Each number is 128 + 24 x the weight over its row's rms, rounded and kept within 0 to 255. Layers, rows and columns count from 0. Numbers have three digits each. The size before them is the row's rms in percent of the matrix's.

# layer 6 MLP down, 192x768, rms 0.0754, rows 0-99, columns 320-383
100:108155153157150168132110121133162108130121135132140150155095152158105155107081152156101130129102131135100128128143124095104140114148147107103120149117054135132119114114130094130129109120117097
096:087150183115134147107162153159126129084104087134097118111107103132156124123111174105137106131122078103122102126096118147142138099166124126117166099119162120140121145163136139129143148127102096
094:141128122147120104124129082099139177132142117128126097073164120124111085153138142170139081092127124155085139126148124133127138109167106124184128168128127103126163081075136112130143110128105120
099:131130119172127146101116095101128120165125117105128182117112118076172144114123144132156069119135135114147097107129150136117099159109115115111105103127153151164116154110135174129168136156080138
102:122131110101074137111097122086143106079113099131118095109133155109114131143110137151078141141126120124149142168157189143162124103055152129119122122128101142135146178082123159135127133059116128
094:111141137139109085106132134109077169147154129130153169110119091116144098121139120156161136075163172154122089131094127116112174159147174144132087150098094130161128157107160141113136123109149137
098:122114124111123161133149153112098124128164107102135169123099165081143136127172150143122113090168112170126083083143120114114158120163140112132123149112121100123116144151133164159143112103173150
101:139113125126170148150087106162143098166161103101118082123185118134124116131066105118124130155164110100138123099067107137113110118104096096094136117102121094194118131147134120109109120139148138
105:093099134168110173145120155111126108137142138167120116135133100145120131147130140142112128123134143133094136119160146151165095119146096127146147096162121136111104138132119108098113151090117126
104:134163108111093178126081156072129126094112112175110132117138137139133109176162174135135117136162164109163160101096141151085128115094124119158149120130163153140136145121086124127097132121142153
098:130144097138154112086097112161129162130135185104102124156135130129091162103121110117141113108108158118143105130118126142135141135097133168147171119136128151124147149153136152104122122119118161
105:161141167130113107070132170135120083107157094099116174135111117140139075122149070124119100101103096168112158151149152141115138123107150106119153120113118121139131076162123132128079093126133162
100:138142134097100130124156140147107159095153134172148167164120143086143100136115149157144096112101087134113136143132151138146100135085100102160151143181136150084134146084124102114133080193113145
097:119137111168149156122134172140083112115164138178081206138143137082128133068114121109142153136122113134123142129129114147126107136134106112143145134164142153128129113150126118115122116154124113
100:081098096143133108090119114138090198107095135113131191145081134152065103134107153130137125104112143153177142151105170105127133111160152158116101137116125104158142168170127157114111176166094141
104:103162122135099109114109150142129065146128137152098113175104127107157127166185161134166119096099119103112114121111133175153077177129177092134133101139122098142095096112087114117126121089153149
103:105139146115110151133105137107101149156158171111123126116120107118161112162102144139086108113105144175108127153093092153138129118140108171155114195104093093134141121112116156115114114121132153
096:124144117142102190122131142085104139129110138117115138124134139116115117151138119173086110099113131145117102099107139124100137153116134146112151122140146129156107140124148112088075186106092114
105:154156122132120107171141122098100134101117128128157111114135091116153114135145111136112125162139095138185135160159107128131158130150114103114133134160164138128073131138115073098131116121156167
104:098122065102123112119153115114117126109138119145178142137137107126103087092077135154141170106108083127169145109108181116094133097134116187135101109131143142127099117098134133141137116125171145
097:145122143172125119110125140105116124173150113166128106143112159153110132146155148115113165162154129103126125112110138136163135063116093099112161191134098109134132152134127184117140165106143135
099:119097109102092144102096113133135163105123073135106150080183107096107086079121144106137126134097095148141123102127119133121138158137137175134141153138136165164120148116143159119140155125135146
098:108118102140139085123139104152161132145125108134084138092148129155105148155168127148172129115128138086171168134125139180146108198115159149176125103092135128156109142159143110161104129137162107
105:131115105151127152161153134169133124120115168146197120052141147169125122154122112086072126143099141140112111109137137104143125163122125080103108148098112140134156129132141167120126119194188142
094:118107126133085097152058079158159095138131132129109175157082106162112131138124109099135121124074181151115123095105136141134088119115140137155160129116185140126117114111111103113107113155106134
101:186146132176082074185150124173148127099138158115132117138173143117114118135126142103147157165100094138108134151165096091122126154143144105149129135091089114143119158142119145111130115145132118
101:106116149135165128123103123149153099127128162128105154113132111106105105082141101141134131134151083109118118114102095120138126110131131154139123127153080168115167136123157118162114125085131158
094:172130150116143095146134129167130148134158173153119132119089155207124102133102107160073151131140118118177142068126117148104165097144109128173112092132178137165140134128137174101134124140091131
107:120166117141106127126174118111139148141124063104085101102148129148152146130124128130137103149128125119172119127112166145161175172153103148111104150112158100129147072137120127111197116156081098
094:097113152136077094143157145132115155093128144123148144114133138155125125122078181096102097174115107145128126149102092084126093135120085140107094105101110110140131146146143125103114165110159120
099:145114167159140086106141138132144185098126119123143142157128146105115120181132122150125092123152169092118137119132142082137136123154157126149115096173108085144124146120156074111116132117145118
105:090157131142116118110092077155117136121125145137150117113139131087096148124107176120126169166103149086129166156079187122179069115139124161092140125158154128113098144086123118156166135095105144
097:143124125150136119129112155087142137152153155152133151132130120171103105150157127120108138139141119165142095155147085130128095120160145099140147101136140159121108121087108132139116178145146137
102:166117133173098163140195178105131168100117131153129138101138137130132153119149118135186108121117097195092150193139088137116155127138112166110098173123180171162135171143121101155117103102150119
102:131143078146180176139120160139154133113158148129135122133122107122126116150095124159139106123150150170135118140150118129138148136093150100085118135094137090140118111100169151168092122164103107
100:134125146086120116140110134117176116174168111122142073115127091141109158103128114141151132073150134158156081152117146126118180112069121116134114092089094144130151154113104121151101137098097117
103:135123145117091141140141133124136132118122132076112118134118134127141148094188142126183147101134123129102117134103125123165113213142133128113088089113139158099136122167138087146146123129156160
102:131131113145140092146106130104106123140126111141131129169090137105185105102160131124143101132111126156134102122150125130101132117135104108139130120127147080111128104132139143150090076125098131
097:105188178099127095135075153128168110131114134118132121123101104106136146099101145116095132110147154117124096107138152083089152091145118171119087098123093136158143120132163129123084147168133149
098:119101104108131112125104102181141113102100124112153087116161099128126083167127122161162121128111120120200136113152100079141086096090122144119133122137129101166136145105099142139110136133091164
098:141097118129144113145101157145155165121144092144142155134123122124149160151129133114151089084139125109133142134080110109078140095118160104120137107142164131096140136138126093104163120114128133
095:149105121054113144130112131099124112123133110104127163126126155104140149173145096142137146159158167095112176134104116139145116200160147121132117077080065102124114120152144108162138121138089155
099:142088135117165127141102130104077148094092167120154120102088128163124115096145137116130118171173113123129121088136133098111140130108116107134172142109164110108139138188106089086106136131151147
099:116110106120150175121102111136094141121090129151119124099127100113170162177136122151157155134137120119136178107119133149126132084102179099111135130171120126128181105129085168127137132121148128
098:165146151122134126156136162120108100140115141120135094191112146150150138084127131085139143129110112127134126159159130145107139159128131145159115167081119095109108153132162163120129127155157119
097:078146176113080093143104108082129110165073135174134166149088151149111147181090145136137136150072143151141112155111151154131098133113099116120120149103112152077091130112111108088132119154126111
103:145144166132130099114113113139122084123119135120131095154086148119151068084072096109102165088084151084083147073151113150100124109135127091124136131103099111091143136131140087145117114085124122
096:143115111085167121142124135142107094086137139140141086128152200148173080127121159093079139127183136104118093167137150128121125193131118190085129119146139121089093139113093121119124139114130144
096:146105168131134135074131109144097107149135113135131144123131165113148126141074121118132174103137116187140117130117175146071133111112103161122150134119099143160127134116143108148147126117148085
099:116094138161130146117129132103097095134110099145107113125131118135120135103097150153137142136111130103114117132159125084119111171144127140131080122147128134138155150107137107102152176120123130
096:119128121103127063125148142141079103128153132107101079132134122164113133142124117107114157129122129147108123140117133116095174113119121138122140063117180154130137168143090125111102121114112158
104:108112166146156171125133110140115166110141131091116155165115128120107126123085138129142143134184135142139130149116134140095089127097174129103150144110063048120145159157170154125135120077133073
102:135127143148111131166158103134136147148122164097105141143156155100102144200117124135191166113198164092120128136110107090118172113123114141165134109121116129137109144120201106128142105129117092
107:166130148137163097147124161114140131089116131112087147120132121124152145096115144120122112145183082079114133146095129133096109148105127158164102111144125137101141115161160120104076155127114151
099:113068131158075167135159162161097105133116105103121129124157153147212133095100129150131103155152138132138125106102128120157140151198160116152124111147111107129059143149149132135151143072119146
092:102110147121159119149111100137129107156138167112111161159126097129109169129109118075152108159129131163159131144146090159119144136131110112116150118159138102118128115137117143170127180130137104
100:147124144140095167154145148133129136127112138135130096144144136111103106148140109109130095103127149156125114136157128111133119123133136088120123112131118125131104150119118138157145133126102137
100:088151127138131127124159121161113132122130129100154145096162113109118174139136108085068127145129134108119102137153096091132144122095140076103144111133107176104190103170140130139090092136143120
101:136140143156089113100149146174095104150136116113139139147153123114116098155099147150117107137107134094126119142109139133126126105177182117139118141128149138133120111126110147113116072089128103
101:183133109108118134138141136161175109168115180097126122138097099142142107105117112164125137176124158108159132128107142127115105130156167123089133134141090134162085157130118122130148136105123103
105:128110150123145145139094127150162152124090140146112108160151126090074168187153163105122075103136159117117104124152058105145092139126114133093102165135132133080119137147131143131170096141151140
097:097116135141087143112111160167136102123116101122147111176130111101094131106142117144142131116105150129070149108110137174142132135123099158134125119126098130115119121125106132132125101091131103
106:130153170145122102109094099149120159113112086184129141136141158108114079159157113091139182134151167111123093107131144144119117161119133095141085145126131136164142115139111094089117124121111139
095:087171152165156123087114126115126150101127120172154151131079101128120157131121125110122144133134096173142159156113138119106104113132098130120146128112130159113116170090103131144134121142129166
102:125158154086140135167101161121100110129140175089116134110122148162120091129125143157099102119181112124107113170113171124122150110101155114137104163114139135108115106113141108097096128071156157
099:137162115187094100148129118093129140138101071115128109112100108114145110131140124153126117132165151148114093110114161138138113145136145124154144149137104142148138128143171120155146163140185108
092:123164084125068141157188139081136143091133123109133136140101136180104152175124091081097118109149148141130145143144064119126153114122140133107180127120077093110137122124172119133114132177117134
101:117138107144162137089150102100118095134128120135172138121123120140136146109080107123141146136126107144125172155107147130151090127120128123130156170113122141078094103136144115142118123131097116
105:193143129143146134150186130107122150113119133122127133114176108114100162133074115132130125143150102116128133157142115105082099130158141157131154145149181138123149123087084146151146177148121098
097:178132144110096129098138121104101113124113139091103127131100147150143113165061103148092075094131090116093119107083145113140132119121105153139115180138118113124133141132167108057081117126125140
101:125111160157110146154144109137142126172122112092122164125174121121111121149148106148099093150104138109132116111123143094144107111109150137094155126142137107147131074150092070114147157123100095
101:137129123113130099144087121129121144140085088104129081084131107129122092102156124147136093125133132129133086133124127159136127143120147134124120152095151123095126142141146095175132107116128127
101:138108138117124128115153120110120098181134118159105132139131120129104127142164131117124138156118149096134145134105143175163156148115150113139110114151161089132125131126142089162153154158134115
103:117139154135159191136107095115158128157148106156152143113162158123121149151112119154141140172138153091132103119135146138132098160152169111152141121117122154135140115134126113135115090144122106
100:080171106128122105101120140145122115122103150141131112097108145124093116150151135195078133134152099122128126111110132142112131121141108089129135160133127151164142116134140115127136143138133162
100:127136093135129190134146076153123112110153128110154117136111119148127099118116103180126125126136120091130138107142108129135101116117115151166172089131133101110109115125119127141147117136132145
096:099115083098152172130119157141150137123127144134124139126159134115120092136142126099137121115093130154137138142139108139123114120142112125132133128160112159095113108134124126125118106146078129
098:103122169087150158157137126182127136156131139112159147076138109135126100128102144140113147134130138103099112118141145080151168173064108169115137084120121131146110132155121145184159097120107127
100:162140120134088141123102099185176120110103100096139154085133166130133143192116108125119122125160158157153169147145158130080148125117109132105091146152108123055149116143136125116191130113122099
103:098142111155121110138146103127170126098112149099098097116148134113128139079111143128123144137134114126120131145105171150143133098103132137123080100116136172162166137099080141134178150091169134
098:155146117159110121124155130139119110124164088105111144169096136159119150130124120090182115119086141115139167149137123162114151105135134171137160113089117150091140138116128135124141190156113119
095:096128140153101124158136116112145159153113116141120145152100061149118126142147175093131160157104125141112119109130095076101135114124137074162147094106136164168123083091115098138107111142145101
098:100151104109155094122086120134172126112129120141129175123109117099108102099148108147111126123101145135126117127178135139142082123122142114149146131143165136094094133110105167167129115150117109
096:108170133126101135156111099101128115163128100137094130098118126159121144123130172132127113134150128112107164157119111118107130132125130179107138089126078171130130159089141117111124151084136121
097:133131134092106093159147135145119108137152151149108102113139117150094107153095083156091123151145168117113097114120133104095138099131110125092136129128087128163120107155148147085122078150109118
100:138158156128117118114137097155142154141130120143152125134116165144115147149113156172088135129135120157108157108185121105113130094133079174132131179141115108136131091134156146125105137118133153
094:148096116139142130111136160165117116109096109168122125129115154146123134115121103121137128118127070123193114132138136151148127112115110093119144152143129104129098136092126114122119152143123156
100:142111083173130162130130139101134142099120123137128102099154102137161133157112143148144132126168158065159165106127110143142152118106121135126138131149153116114128104118151110090089108171111143
098:072091113112154122128120126157123150102133119128123154129087133154154127132179130108130126117124157112114146087097126129150128129148152139152145134156129135156128110124132133168140121115109130
100:136135090083077110149161065106108093130113135124105170139136126133102161127161075134081162136115158163166142136133111106108113107131096144108097134114125120130164151143104145144165174139121162
094:120119137113110100177145142151162165142121108122124138120108116161162096091159211136103156103097146115123136110146127132122136123136153075109146106068160115112146149113144098133094138147136114
103:119116111130129125155087136118126135134066120132162147136134123177094142181158109128093130143112151129162114117127116124185155127128154128128124142099142123145125096163106149100086125117125107
099:114106140134149156111127120143079087095145144127109119141130102120154104099130103149140124169121114145161135082114115127123138132104157124129119077162178122142102114121124131120107155143115103
103:137121154103106110122119162138145168181159155164136118135125120185146116157150163108073090101079127128137161127143125135126094148105121149170121138109120092152099133114118116141155136150106145
100:109107160077115161142138149157110164151175105146092163108131129159094137125106108114134091109102109110142113146210133151186111122131130123097120124119116075146133152118134130156099115206133133
097:187138125130110117157160120105146133085087129117118139155087097106164112064171121166152145100197117107131141115131165111199097085122093122149112112146110113113122140139093109135151148115138129
098:158115147144148111151122146149134097122122114144164079136089136107124159097116138138135136124071115141139096132166096118110125137127137085117060129116196137066143173119127138088186087163121115
101:089115097138136166143084120131164123162142117094168133139109132096128128121135104124121137135146084103091100129139188118109113128137094106136123166154137168116119158142136173121118148136137139
104:108105090104154135160125093144129115136165129124155120134177083119149135110125104135126132120106128129149095140159145132150098145100109162127160120141121166166140147151155129142122145084096140
104:118124125155093129166134137092122083128124075152104091125087098128142130090107098147139169139127162157133137165155110125142140139131092119114160168116138127166159132130121132128139100174190154